Weights of a small transformer language model: normalized queries and keys, a variant of Muon for these matrices.
Each number is 200 + 40 x the weight over the matrix's rms, rounded and kept within 0 to 999. Layers, rows and columns count from 0.

# k: layer 4 attention key, 192x192, rms 0.243, rows 66-127, columns 64-95
# q: layer 4 attention query, 192x192, rms 0.241, rows 67-127, columns 64-95
# v: layer 4 attention value, 192x192, rms 0.277, rows 64-102, columns 64-95
# o: layer 4 attention output (transposed), 192x192, rms 0.271, rows 64-101, columns 64-95
k66,152,277,137,186,213,209,201,147,170,161,205,162,224,273,145,180,198,229,176,302,253,185,175,246,231,178,239,277,173,181,121,241
q67,190,211,204,150,168,196,193,227,190,180,160,197,223,207,232,182,191,221,137,191,188,207,241,160,238,181,195,179,177,166,211,192
k67,218,222,179,203,159,190,149,183,191,180,188,196,210,188,214,234,178,228,269,272,183,199,262,218,200,221,186,210,168,203,199,216
q68,179,196,214,223,131,237,239,205,203,207,210,170,223,259,185,147,222,179,282,219,187,228,101,227,136,247,233,253,248,223,154,175
k68,168,192,216,189,211,211,196,208,263,240,205,199,163,156,172,173,167,217,262,116,155,209,240,181,168,214,167,140,248,257,182,121
q69,173,162,171,225,222,210,134,204,197,210,233,246,236,211,213,192,194,171,237,209,259,180,209,177,189,260,177,207,208,163,254,175
k69,240,241,237,234,159,224,192,181,218,190,214,165,175,198,219,182,205,199,125,193,175,226,174,129,198,197,202,215,218,173,202,205
q70,216,234,231,250,241,151,222,213,215,176,239,238,123,192,259,208,234,258,166,158,230,218,212,245,205,127,175,194,193,230,236,213
k70,178,147,253,191,164,249,199,130,191,185,259,197,237,179,200,209,274,185,194,219,195,223,212,165,150,188,167,206,196,189,236,202
q71,230,210,196,193,170,232,197,107,209,227,208,212,198,202,183,208,162,205,264,239,185,202,175,249,211,187,240,144,234,199,146,225
k71,133,186,221,158,237,202,148,226,230,247,247,189,186,182,194,223,175,196,229,128,224,217,269,268,162,255,218,164,252,258,251,184
q72,178,219,179,144,127,273,206,171,226,304,216,241,239,208,191,195,176,180,173,213,162,180,134,224,208,146,232,224,248,219,197,250
k72,203,209,200,157,243,147,200,242,202,167,267,214,151,92,174,216,195,159,216,147,141,212,227,186,178,280,198,165,265,207,192,135
q73,204,102,186,92,178,190,251,204,219,249,156,200,281,208,155,246,183,112,247,202,177,222,171,205,166,241,263,233,207,165,244,206
k73,249,146,190,178,227,219,239,242,225,236,171,217,232,179,192,179,205,156,181,141,157,177,171,179,182,172,211,170,177,171,216,243
q74,225,172,181,211,219,187,190,191,165,183,136,145,267,220,231,190,228,184,261,239,140,194,147,187,161,231,262,152,216,169,144,277
k74,214,213,227,221,276,208,221,226,189,252,213,187,209,215,205,175,219,188,253,170,203,173,196,182,202,148,175,196,210,260,154,206
q75,292,177,272,267,169,213,204,208,268,184,203,177,209,111,208,159,246,154,151,166,171,205,178,244,250,207,175,233,189,232,173,272
k75,192,167,141,254,262,231,205,188,207,210,242,223,180,264,219,202,230,125,220,133,165,194,255,171,232,203,221,212,199,206,215,182
q76,174,230,151,252,212,197,142,172,189,227,170,192,144,136,198,161,180,221,195,209,193,207,250,229,164,255,180,179,225,173,201,156
k76,154,147,166,186,239,174,179,178,180,209,231,179,159,174,151,196,99,212,232,198,208,217,246,283,188,207,221,205,245,300,258,168
q77,222,361,149,196,168,220,164,123,224,240,142,199,159,209,213,221,200,108,198,258,155,132,131,214,160,97,227,180,279,234,215,157
k77,102,217,249,173,240,158,195,184,281,209,254,155,177,167,192,192,207,225,175,129,125,161,269,207,102,252,128,204,253,244,201,174
q78,196,195,231,269,225,286,226,166,179,216,263,251,202,181,163,238,203,192,245,174,241,162,202,173,230,189,166,181,214,169,145,145
k78,192,183,194,172,217,155,138,182,191,225,200,173,249,176,195,250,212,263,159,202,205,201,198,246,175,273,175,200,219,67,289,236
q79,169,254,158,86,194,185,246,198,122,238,285,199,208,178,203,198,220,183,287,151,180,215,230,238,156,167,170,183,298,176,324,145
k79,195,227,229,126,175,135,213,208,141,144,136,228,220,192,171,219,209,181,234,239,244,170,172,211,230,203,97,136,223,182,229,173
q80,170,195,184,207,141,286,245,205,237,242,226,175,239,218,246,223,138,188,154,213,178,223,163,203,186,139,257,264,171,190,180,267
k80,227,162,241,166,196,172,187,188,271,214,187,244,134,138,172,183,168,125,280,150,223,235,150,273,158,150,219,169,229,192,247,168
q81,231,149,162,233,247,161,191,225,187,160,195,128,205,228,211,203,181,181,213,227,137,196,178,199,165,291,120,228,235,204,171,281
k81,227,124,181,172,189,86,237,189,233,133,145,250,238,198,180,216,210,208,255,172,214,214,227,277,134,190,175,254,218,202,184,284
q82,186,165,247,184,181,138,255,232,204,196,239,180,234,186,250,183,251,225,170,171,194,177,290,114,103,240,243,232,218,145,126,239
k82,131,204,267,227,214,247,261,118,206,190,173,273,203,128,189,200,132,236,209,182,232,205,207,225,220,222,149,157,261,250,176,234
q83,229,212,171,196,234,187,216,201,196,142,169,246,319,233,211,165,205,213,235,227,123,154,230,171,162,280,175,185,138,277,214,193
k83,226,194,256,188,185,253,186,143,179,158,245,237,252,200,195,238,214,229,200,129,223,159,197,232,119,258,208,188,213,191,215,234
q84,253,245,218,120,278,181,197,195,246,199,201,232,239,208,231,181,186,262,226,226,139,174,230,175,216,168,159,184,243,210,210,159
k84,263,220,243,221,108,264,155,179,255,245,215,203,202,145,201,210,279,193,226,172,158,171,221,211,265,119,191,128,191,120,230,203
q85,188,142,177,183,200,199,179,216,164,231,166,290,188,145,202,141,235,129,206,214,144,227,263,253,233,221,178,140,256,214,255,277
k85,163,250,160,141,193,227,178,271,135,178,184,216,212,205,196,183,153,223,206,171,188,210,181,218,175,259,208,136,169,122,242,200
q86,210,182,170,214,106,158,172,274,171,144,238,171,213,177,242,180,173,296,146,233,236,200,217,225,136,186,169,195,180,149,189,242
k86,240,234,229,157,183,170,246,259,189,140,226,248,220,242,141,186,224,193,194,256,215,170,168,245,174,166,129,81,102,241,215,171
q87,141,197,167,198,195,222,174,179,180,206,206,133,236,229,189,210,172,280,192,263,220,172,213,161,182,216,130,234,217,192,289,149
k87,228,244,217,237,164,237,208,197,221,183,165,255,134,177,201,185,111,241,277,175,215,240,214,194,175,177,182,228,222,194,241,237
q88,221,221,304,155,209,250,198,246,153,181,215,222,216,157,208,242,229,131,227,204,217,214,203,153,263,136,164,209,216,238,355,165
k88,199,98,258,173,176,168,197,195,169,210,273,261,160,200,258,203,148,126,249,216,252,212,166,176,220,175,287,157,155,156,227,238
q89,259,222,195,150,197,155,236,260,180,175,159,101,166,125,227,235,156,199,186,210,195,154,132,138,207,227,183,149,275,249,246,196
k89,222,228,251,171,217,170,245,232,232,148,158,246,169,255,250,169,235,235,280,217,173,252,216,198,260,164,205,159,202,117,201,214
q90,222,179,179,165,101,216,199,189,191,215,194,138,192,160,112,241,135,243,223,182,213,217,220,170,245,298,192,163,210,185,236,223
k90,307,188,179,184,221,245,292,144,183,210,166,181,195,176,184,216,229,236,189,227,243,215,121,164,293,201,166,143,158,287,230,177
q91,299,175,229,219,130,272,146,239,115,229,224,137,230,264,278,153,175,186,292,235,152,228,237,183,170,293,259,263,239,249,176,223
k91,211,231,276,191,186,259,159,322,158,126,217,254,126,194,177,283,177,176,115,200,260,202,239,210,166,218,161,133,229,154,253,207
q92,99,223,253,234,201,192,193,162,226,262,271,161,285,125,205,115,213,232,246,201,210,214,236,198,107,245,203,147,174,216,133,256
k92,172,155,211,155,123,207,195,229,129,238,227,202,204,253,205,264,210,220,232,165,235,279,114,272,238,225,166,254,179,239,203,187
q93,292,200,171,221,192,205,217,195,150,236,173,285,168,247,176,214,253,242,170,91,267,181,205,227,172,202,259,244,216,236,276,135
k93,227,180,200,254,240,157,226,190,248,229,210,228,211,197,144,244,151,208,125,199,222,229,144,281,149,161,176,284,195,275,290,180
q94,152,152,170,195,261,247,153,232,178,217,225,226,155,193,165,177,192,152,256,197,277,215,235,175,126,168,130,186,215,184,169,227
k94,151,267,240,206,145,141,202,211,213,274,160,189,173,184,216,242,113,183,170,216,227,220,173,247,231,187,226,227,179,219,145,243
q95,200,238,197,187,220,252,251,244,247,295,104,155,263,149,208,181,228,210,178,211,184,294,252,203,243,188,214,271,178,249,268,168
k95,208,117,147,151,173,222,188,211,146,240,132,147,151,127,218,163,211,185,227,105,229,187,170,161,219,176,197,167,194,183,176,236
q96,177,212,207,262,183,218,110,179,237,237,178,200,191,193,222,183,241,172,227,206,207,234,197,220,275,213,190,184,259,143,251,260
k96,196,247,160,166,174,241,222,221,224,225,139,160,138,274,189,262,175,233,349,216,102,202,229,135,242,239,188,213,164,222,200,255
q97,144,178,225,145,219,269,190,240,185,194,196,167,215,201,221,218,158,217,164,212,192,158,201,170,212,167,178,176,208,199,197,195
k97,184,215,258,188,167,196,169,219,186,135,132,235,165,152,203,108,209,111,209,204,142,219,175,182,209,206,277,199,159,149,186,214
q98,263,256,269,245,246,221,206,215,247,154,209,287,210,201,248,174,166,255,243,216,186,160,198,223,149,190,177,211,196,184,187,246
k98,253,254,134,169,137,231,141,184,198,152,246,197,168,173,239,111,169,152,194,268,190,205,200,191,208,166,207,279,222,241,218,230
q99,279,186,296,198,231,219,154,191,229,210,274,182,193,175,259,229,99,142,166,232,178,229,147,240,246,185,170,225,138,260,135,254
k99,178,177,226,204,228,225,164,208,225,250,202,278,122,202,203,171,217,230,121,186,42,168,274,199,198,219,224,200,178,213,183,128
q100,223,218,150,215,163,160,223,177,219,210,199,227,174,195,179,197,171,232,246,138,224,187,164,171,209,207,257,129,234,260,207,193
k100,259,203,177,222,83,177,166,219,184,159,129,317,203,183,169,213,239,170,125,208,223,194,148,251,181,201,218,220,310,203,152,183
q101,133,200,223,229,186,214,243,215,201,191,86,174,210,141,222,187,234,234,92,260,124,130,177,163,350,234,192,158,140,110,145,135
k101,155,258,140,217,173,244,278,172,187,191,153,190,227,242,244,260,176,155,201,213,175,290,198,245,246,200,137,186,225,170,255,211
q102,261,198,191,183,231,203,279,172,250,141,198,118,226,245,56,233,190,205,146,260,161,180,217,200,177,248,166,136,234,215,200,219
k102,172,173,161,204,153,162,219,230,193,227,245,185,170,185,182,208,227,286,248,111,174,179,194,120,159,192,210,186,183,237,182,225
q103,254,236,280,219,181,201,233,219,239,206,161,138,217,269,169,209,198,267,166,217,192,158,132,243,208,185,207,220,210,173,242,276
k103,281,233,244,163,197,262,150,196,288,289,155,210,186,173,206,121,290,190,251,180,165,300,180,186,290,166,189,158,211,168,220,242
q104,217,229,214,176,203,201,162,216,172,86,158,97,202,180,247,188,232,148,168,231,112,217,291,149,182,142,243,218,215,225,215,267
k104,183,168,199,180,232,142,216,176,223,248,184,165,153,239,278,144,190,218,178,251,318,214,222,217,210,192,153,273,103,222,183,289
q105,256,239,218,196,170,198,169,171,254,301,155,109,199,150,195,240,254,249,109,231,133,160,184,204,154,155,171,261,227,195,189,190
k105,181,198,207,174,151,228,134,224,213,267,156,136,181,114,222,210,213,223,204,176,152,158,261,190,213,128,253,187,88,182,161,167
q106,204,171,195,180,201,211,186,231,257,215,248,151,273,192,148,223,194,207,186,184,157,185,233,211,285,228,166,202,171,226,190,206
k106,154,147,210,228,200,202,229,217,158,164,230,132,199,273,190,221,182,240,170,154,157,269,208,235,247,215,142,173,228,157,216,191
q107,173,200,275,224,191,238,277,154,190,246,213,160,182,204,195,180,227,256,137,226,221,211,225,242,158,278,141,209,215,257,297,211
k107,203,192,217,221,231,202,253,241,228,138,301,73,168,200,237,258,239,247,231,224,263,234,164,217,125,194,219,186,236,276,191,271
q108,202,186,191,214,220,173,181,177,319,231,158,209,162,228,236,218,229,172,214,181,229,145,145,190,200,151,278,210,200,195,191,212
k108,247,198,237,185,133,151,270,167,221,214,154,146,242,227,233,251,240,300,140,172,134,204,208,242,194,188,230,228,216,98,202,181
q109,190,228,175,136,238,246,219,132,229,209,228,206,145,188,205,165,111,233,215,133,249,187,298,198,189,255,200,179,217,101,221,148
k109,158,206,183,165,267,203,189,165,235,221,256,178,171,296,232,176,249,160,194,215,162,158,244,238,234,235,248,168,181,150,257,189
q110,178,182,216,186,196,135,229,194,179,269,206,210,162,194,232,186,220,243,101,203,193,162,210,234,207,147,147,189,164,257,187,195
k110,204,177,180,194,212,191,172,231,216,247,174,250,148,221,258,280,181,181,169,194,303,227,179,140,252,155,226,214,247,256,255,196
q111,182,242,148,234,224,270,243,164,223,227,203,219,175,165,192,249,237,248,222,230,306,222,167,189,233,157,206,172,190,267,197,119
k111,189,228,190,208,181,182,240,152,209,119,256,175,219,210,256,223,181,212,204,220,214,136,124,282,242,203,220,81,178,139,280,112
q112,256,175,223,206,263,269,238,247,180,212,156,279,224,220,229,231,151,282,232,198,197,187,157,236,188,200,215,220,134,248,199,325
k112,227,171,206,226,196,166,187,208,170,218,139,178,261,167,215,231,241,152,222,206,169,204,236,227,145,194,247,183,234,261,145,230
q113,164,187,177,209,213,119,150,294,237,151,201,168,202,173,176,150,122,255,227,157,208,255,256,189,173,238,135,199,216,206,267,142
k113,143,218,226,231,168,259,222,157,127,182,231,212,178,218,119,205,197,259,233,250,189,237,232,212,189,237,219,220,162,181,201,238
q114,104,208,146,233,253,177,218,233,189,206,291,170,266,251,222,151,213,251,306,210,194,263,240,147,115,177,111,246,231,235,273,209
k114,186,162,141,259,218,273,204,216,203,229,242,100,179,200,245,198,216,232,222,184,238,146,227,146,142,182,225,153,218,223,194,202
q115,202,291,192,204,218,206,251,230,241,200,110,235,208,203,204,189,173,161,194,250,233,182,110,175,242,274,265,245,189,302,156,196
k115,244,268,232,207,212,102,212,264,220,168,216,254,180,230,122,240,162,219,204,204,84,225,212,216,172,231,207,193,172,163,244,181
q116,257,145,195,227,239,227,195,204,169,189,203,273,280,237,168,238,189,243,128,195,232,235,170,190,242,129,254,156,136,185,217,143
k116,243,236,148,206,164,131,184,302,155,293,185,170,111,194,176,244,262,219,231,205,187,168,221,197,197,225,220,168,201,158,121,241
q117,157,138,122,205,190,214,168,226,117,240,200,210,196,183,193,198,272,193,172,140,209,149,217,259,166,206,189,274,237,188,158,144
k117,235,267,221,174,195,157,181,212,181,192,225,200,225,187,275,191,276,231,152,265,147,203,219,225,114,191,174,225,182,244,182,183
q118,150,179,219,154,217,239,233,127,237,242,280,215,210,201,121,199,172,203,249,113,255,259,173,186,156,196,134,228,183,127,197,184
k118,146,200,209,213,212,190,231,223,81,246,262,151,259,164,239,270,177,222,162,121,245,249,247,213,207,238,238,219,147,183,211,175
q119,227,207,204,140,168,212,186,175,207,199,229,261,163,200,181,153,233,190,277,157,248,163,209,263,169,239,194,237,228,222,223,217
k119,278,174,263,204,172,189,156,142,244,182,222,192,185,234,148,259,208,266,242,211,262,224,230,201,202,251,285,269,204,132,143,237
q120,159,164,280,228,223,226,226,232,215,258,231,234,166,158,133,260,220,253,168,246,210,146,224,218,223,262,173,151,225,174,145,223
k120,161,169,159,168,230,163,210,153,213,178,214,148,245,212,209,243,214,93,201,220,146,253,143,98,182,170,227,249,210,142,248,152
q121,128,197,241,164,256,223,265,220,161,153,264,192,202,200,128,177,173,258,290,294,224,210,168,166,211,194,109,230,220,154,129,150
k121,175,243,215,214,223,241,224,234,213,192,202,205,216,187,121,184,208,260,191,150,251,203,211,144,187,199,246,212,230,232,195,190
q122,194,217,156,157,190,177,166,108,233,214,260,165,239,142,159,223,196,191,256,150,174,253,241,211,159,196,183,225,208,186,192,141
k122,309,148,235,238,222,174,141,182,201,256,207,233,190,231,186,231,201,153,128,150,197,247,189,124,204,200,102,236,243,222,262,196
q123,121,197,151,182,216,234,237,201,151,161,256,251,163,198,231,266,212,108,214,175,253,211,138,198,168,186,211,77,110,200,182,175
k123,263,177,181,151,173,113,162,192,171,178,214,220,212,234,181,258,203,216,217,247,204,242,223,224,214,181,277,249,184,205,234,210
q124,180,183,229,171,158,216,229,184,279,159,195,226,170,114,262,187,203,284,183,149,216,217,209,170,215,252,151,194,212,178,162,220
k124,265,156,285,233,214,176,168,222,221,151,200,232,198,162,165,186,118,186,154,176,235,133,220,162,209,155,226,192,221,195,111,178
q125,115,237,126,214,239,221,258,126,170,138,164,142,231,266,228,237,248,209,219,201,127,242,199,239,171,220,176,157,145,128,125,187
k125,119,215,231,177,300,195,232,217,168,235,155,223,259,279,219,215,227,241,197,188,228,246,190,170,220,283,174,182,125,143,215,193
q126,172,143,224,219,249,233,238,223,151,173,201,68,179,194,213,263,178,260,213,211,126,172,203,200,190,265,190,123,209,202,146,146
k126,227,141,200,188,282,160,121,133,231,204,219,189,197,203,211,290,273,234,231,249,157,284,167,254,155,235,139,188,166,169,239,162
q127,201,161,156,168,215,218,195,215,179,142,274,132,205,216,191,152,230,187,208,255,153,185,168,265,141,136,132,250,142,121,224,245
k127,224,221,129,139,113,188,218,186,153,170,213,136,293,254,139,218,219,177,187,172,287,203,141,144,225,185,238,234,161,235,172,270
v64,237,178,212,166,210,212,189,158,220,133,209,208,160,184,233,233,281,235,230,215,69,236,200,214,183,191,215,161,208,241,199,154
o64,131,192,319,283,203,202,180,214,176,217,172,244,200,218,185,157,194,172,170,230,222,140,226,174,248,174,219,130,183,158,181,255
v65,258,182,195,209,106,210,194,236,188,235,162,299,108,247,187,183,173,235,223,176,150,265,153,167,215,177,201,181,243,187,207,196
o65,243,184,159,200,190,195,204,211,246,150,233,231,251,90,174,218,202,214,293,157,233,165,169,155,234,173,233,182,192,126,132,145
v66,208,162,230,226,265,238,240,229,162,207,175,180,148,180,211,172,198,188,214,164,203,151,230,245,189,244,232,236,217,193,236,227
o66,165,182,164,166,157,189,154,231,203,221,219,165,192,133,168,199,170,115,219,189,204,221,231,163,249,206,230,200,191,235,193,212
v67,210,179,88,216,245,238,225,234,148,221,231,224,149,170,199,255,173,286,173,181,174,170,184,208,175,163,197,275,198,175,137,186
o67,176,202,192,181,170,139,221,205,193,190,149,265,261,180,155,167,196,202,196,208,245,152,168,230,156,179,188,147,269,256,134,228
v68,204,233,221,183,209,173,202,205,118,167,199,262,223,204,174,218,230,97,156,192,191,196,176,147,159,265,188,210,219,183,183,165
o68,208,203,199,210,273,202,242,178,260,179,206,204,111,223,177,241,173,215,198,193,262,173,246,219,183,126,254,241,222,213,152,179
v69,173,182,185,149,176,188,203,193,212,214,221,247,222,189,212,171,164,209,202,184,167,227,202,146,130,177,181,232,167,225,225,164
o69,241,264,254,252,185,191,246,235,196,205,161,194,177,196,214,241,226,198,258,142,199,155,174,234,186,195,196,233,214,173,218,172
v70,153,151,198,204,249,189,183,276,248,177,238,175,125,118,180,213,173,191,204,179,290,179,220,203,206,183,234,209,124,208,223,238
o70,306,198,243,237,223,197,236,145,260,179,155,253,123,161,213,200,227,204,266,190,247,246,207,186,247,168,247,222,186,166,219,254
v71,164,200,195,218,245,167,165,182,150,216,225,184,180,150,197,181,143,244,176,274,175,213,198,211,171,141,188,175,161,220,269,266
o71,168,162,197,176,160,235,182,208,151,232,217,202,184,215,220,147,211,192,176,198,178,204,146,182,218,107,196,173,231,230,191,167
v72,194,152,229,189,155,269,261,164,200,254,194,193,189,156,246,263,223,213,201,165,215,148,245,137,168,170,227,163,196,225,147,193
o72,174,125,203,207,188,138,228,280,214,192,201,175,164,183,232,181,161,209,166,210,175,251,214,173,173,97,168,229,111,217,206,193
v73,184,274,243,198,269,205,237,195,203,176,201,247,219,156,165,159,156,191,173,237,192,167,163,287,271,223,217,316,222,191,206,255
o73,218,195,246,188,195,177,196,164,162,192,226,222,181,219,149,138,270,181,185,222,239,147,208,239,249,148,202,295,184,210,187,128
v74,151,147,252,230,253,163,255,217,223,210,199,206,176,198,227,282,159,209,225,197,209,158,133,193,180,129,152,188,182,188,216,250
o74,255,204,210,143,163,231,217,233,258,155,132,188,227,244,194,167,185,223,235,146,234,226,254,187,200,177,170,130,206,185,280,241
v75,171,160,175,250,208,193,242,174,162,177,153,191,236,211,195,214,163,223,184,199,281,164,228,198,217,194,312,167,135,234,225,249
o75,202,141,182,198,218,235,216,224,244,211,166,250,166,135,220,203,140,205,89,135,188,174,206,177,209,200,178,175,190,194,123,170
v76,220,233,183,157,202,154,210,227,207,220,191,181,150,157,226,206,211,130,199,156,224,197,188,187,155,201,180,182,203,124,179,144
o76,154,145,211,187,198,224,196,278,214,198,166,178,122,207,172,222,191,169,203,176,256,238,193,202,212,150,225,153,226,173,130,178
v77,166,253,177,171,147,192,228,209,169,190,189,196,208,208,209,144,236,158,152,235,88,204,250,197,210,177,157,212,193,185,199,177
o77,223,224,114,237,233,223,189,210,250,233,191,146,274,152,224,201,175,211,208,230,228,136,226,213,201,229,154,224,175,133,270,216
v78,266,208,278,188,192,165,226,263,228,160,257,157,194,242,160,170,194,212,169,182,203,194,208,292,187,222,245,181,197,199,216,209
o78,213,221,122,238,140,251,177,198,201,197,219,242,156,197,224,201,244,256,206,263,184,152,222,218,228,155,175,158,268,212,151,219
v79,188,214,161,163,182,164,167,192,188,222,177,162,108,195,177,185,220,176,219,167,120,190,161,179,239,166,206,236,187,168,109,198
o79,162,162,217,178,184,130,245,133,174,152,271,161,268,308,196,203,184,181,248,227,153,180,198,184,260,200,200,238,215,218,163,212
v80,220,222,177,170,204,173,213,241,169,229,173,161,188,192,204,190,230,299,233,141,220,229,249,188,243,192,238,209,165,203,223,222
o80,149,189,241,175,214,206,235,247,201,210,148,210,165,186,226,236,223,173,229,278,210,241,265,177,206,256,165,204,197,177,170,242
v81,107,161,218,207,204,183,158,121,199,179,217,142,142,207,190,253,192,262,148,166,183,200,176,191,156,153,208,171,245,133,128,132
o81,224,297,244,162,125,167,184,217,248,192,218,145,167,217,198,276,180,264,134,142,231,202,191,293,216,160,196,193,247,201,327,176
v82,220,175,188,160,193,212,266,218,242,136,214,172,171,185,165,156,176,167,181,152,164,182,227,170,218,199,155,152,237,199,134,187
o82,218,211,217,239,191,144,253,225,193,190,185,278,152,200,191,206,203,245,205,186,163,145,156,241,165,128,192,177,144,210,261,200
v83,167,230,184,205,205,173,218,152,243,231,191,252,173,138,240,246,251,171,152,161,135,147,218,231,219,222,180,152,207,216,207,243
o83,180,249,186,236,277,191,228,163,141,170,157,179,218,163,292,184,220,177,194,243,228,106,120,200,236,273,213,205,227,217,164,231
v84,212,183,205,221,192,234,146,178,209,238,173,186,148,252,189,207,206,199,246,198,273,203,233,275,171,185,168,180,213,213,194,104
o84,157,275,227,203,189,223,228,193,163,226,283,194,232,207,243,200,153,257,195,191,180,261,183,157,233,122,178,218,214,259,185,209
v85,141,161,174,226,263,203,151,152,179,207,224,212,247,229,226,181,214,189,201,158,174,212,174,234,163,183,188,242,278,165,190,175
o85,168,260,246,225,184,269,243,188,186,164,206,187,170,189,178,241,249,250,199,148,165,163,218,179,252,139,227,129,138,210,157,170
v86,253,205,223,191,221,247,129,256,172,223,203,230,204,209,209,234,194,171,205,242,231,192,245,220,252,253,144,172,242,273,187,244
o86,192,259,337,231,242,189,184,253,262,143,217,217,232,183,145,209,179,152,186,281,222,205,138,231,202,167,158,153,154,182,290,234
v87,256,233,152,247,231,215,188,178,217,205,172,214,235,174,226,222,246,249,165,225,115,180,155,245,157,203,243,239,149,217,197,154
o87,223,252,205,157,214,237,234,228,216,135,199,231,126,192,273,214,239,245,205,207,182,257,208,99,152,252,304,179,254,214,224,156
v88,176,208,150,199,232,237,186,234,223,169,226,252,180,229,242,237,181,171,209,167,232,203,184,145,196,248,184,206,193,199,218,218
o88,159,253,117,178,223,145,167,186,213,220,263,238,181,237,243,186,204,195,228,217,204,230,178,237,180,185,152,246,202,215,158,183
v89,145,197,301,231,127,177,155,266,167,159,226,228,215,226,159,188,158,242,214,126,202,204,194,173,159,191,189,189,140,233,217,162
o89,173,250,120,228,228,215,152,182,204,164,189,238,180,197,211,105,216,208,237,166,230,228,174,84,194,157,241,221,186,216,233,191
v90,219,170,165,233,227,235,202,213,208,230,181,226,238,134,177,218,114,159,221,169,158,194,177,185,273,219,214,194,226,199,186,169
o90,258,210,230,146,207,180,187,205,184,202,135,149,158,181,229,167,222,272,235,174,200,141,203,208,202,154,143,224,237,238,219,211
v91,194,249,247,152,247,199,182,148,196,232,203,202,199,245,230,168,199,156,185,185,184,231,241,216,221,164,202,166,252,248,210,195
o91,170,163,201,222,251,217,228,229,199,182,178,182,142,156,206,194,152,103,153,217,206,152,203,247,200,184,160,170,174,166,153,177
v92,179,265,214,151,185,234,183,195,207,234,196,144,230,190,163,188,247,199,205,209,165,119,285,205,195,232,190,256,133,233,229,281
o92,247,240,263,181,204,272,190,125,239,170,153,122,223,216,193,228,247,193,205,241,220,221,210,189,103,166,200,211,151,206,143,200
v93,170,231,184,148,231,212,228,189,220,194,214,184,216,199,223,177,190,221,270,171,211,243,188,176,183,216,221,218,239,190,198,219
o93,193,228,245,208,249,264,163,168,195,170,266,191,253,239,215,249,199,166,274,234,176,252,158,140,218,222,193,235,240,187,201,194
v94,146,180,179,184,227,159,251,175,181,191,188,214,205,212,179,185,196,193,200,175,233,221,221,212,155,211,126,238,117,240,145,218
o94,201,252,245,170,189,207,198,200,214,151,225,213,255,165,166,159,203,247,158,198,188,133,218,142,206,193,213,203,127,192,177,198
v95,175,187,240,194,227,183,213,195,198,256,188,196,182,178,150,193,145,175,189,203,208,242,239,244,196,192,228,165,196,198,268,169
o95,149,234,188,198,184,223,200,216,215,195,229,229,253,196,138,194,228,182,221,128,186,183,201,195,224,216,235,256,225,133,177,241
v96,212,243,222,168,214,179,201,241,162,209,168,228,207,144,185,252,150,175,179,161,176,207,197,284,187,199,200,237,223,206,249,251
o96,146,250,216,147,157,211,192,175,195,171,216,168,190,175,215,223,257,254,187,188,129,173,247,172,241,234,243,188,155,200,205,207
v97,135,198,163,246,203,173,206,197,158,237,168,203,242,276,156,213,248,174,219,225,196,180,166,211,229,179,189,161,219,161,185,179
o97,245,194,228,187,198,219,162,247,194,224,191,206,166,123,182,195,239,221,164,207,195,245,114,233,206,132,186,192,242,186,293,156
v98,292,224,130,161,172,131,185,191,170,196,177,209,207,149,208,148,250,198,208,187,210,146,159,166,140,258,145,190,183,178,144,175
o98,200,254,296,189,160,189,215,198,242,142,208,189,178,216,212,208,181,242,120,239,263,195,226,153,259,244,227,189,219,179,189,223
v99,264,228,233,159,192,222,222,156,218,218,223,255,232,164,183,182,193,178,194,166,210,218,116,136,166,238,250,241,141,150,234,196
o99,212,277,107,194,252,202,188,225,167,243,178,217,277,184,192,146,123,237,226,179,215,189,232,239,206,172,254,243,203,173,207,246
v100,171,176,200,175,182,223,169,225,243,182,231,107,156,218,185,121,174,226,177,188,194,283,131,235,211,187,262,160,184,182,156,291
o100,200,221,143,184,229,220,166,258,148,199,172,199,112,205,252,167,185,143,223,250,210,224,157,209,162,260,172,200,125,204,185,287
v101,205,223,216,187,157,197,231,168,191,151,183,206,154,227,254,183,209,268,177,220,144,219,169,173,203,258,201,238,162,209,229,247
o101,240,297,218,208,210,245,154,183,241,166,229,214,200,182,214,131,143,233,185,135,158,199,181,174,198,290,186,208,162,252,227,231
v102,195,191,268,242,252,209,193,192,200,171,245,174,208,224,105,226,241,122,165,215,198,243,145,144,178,160,186,236,217,199,176,118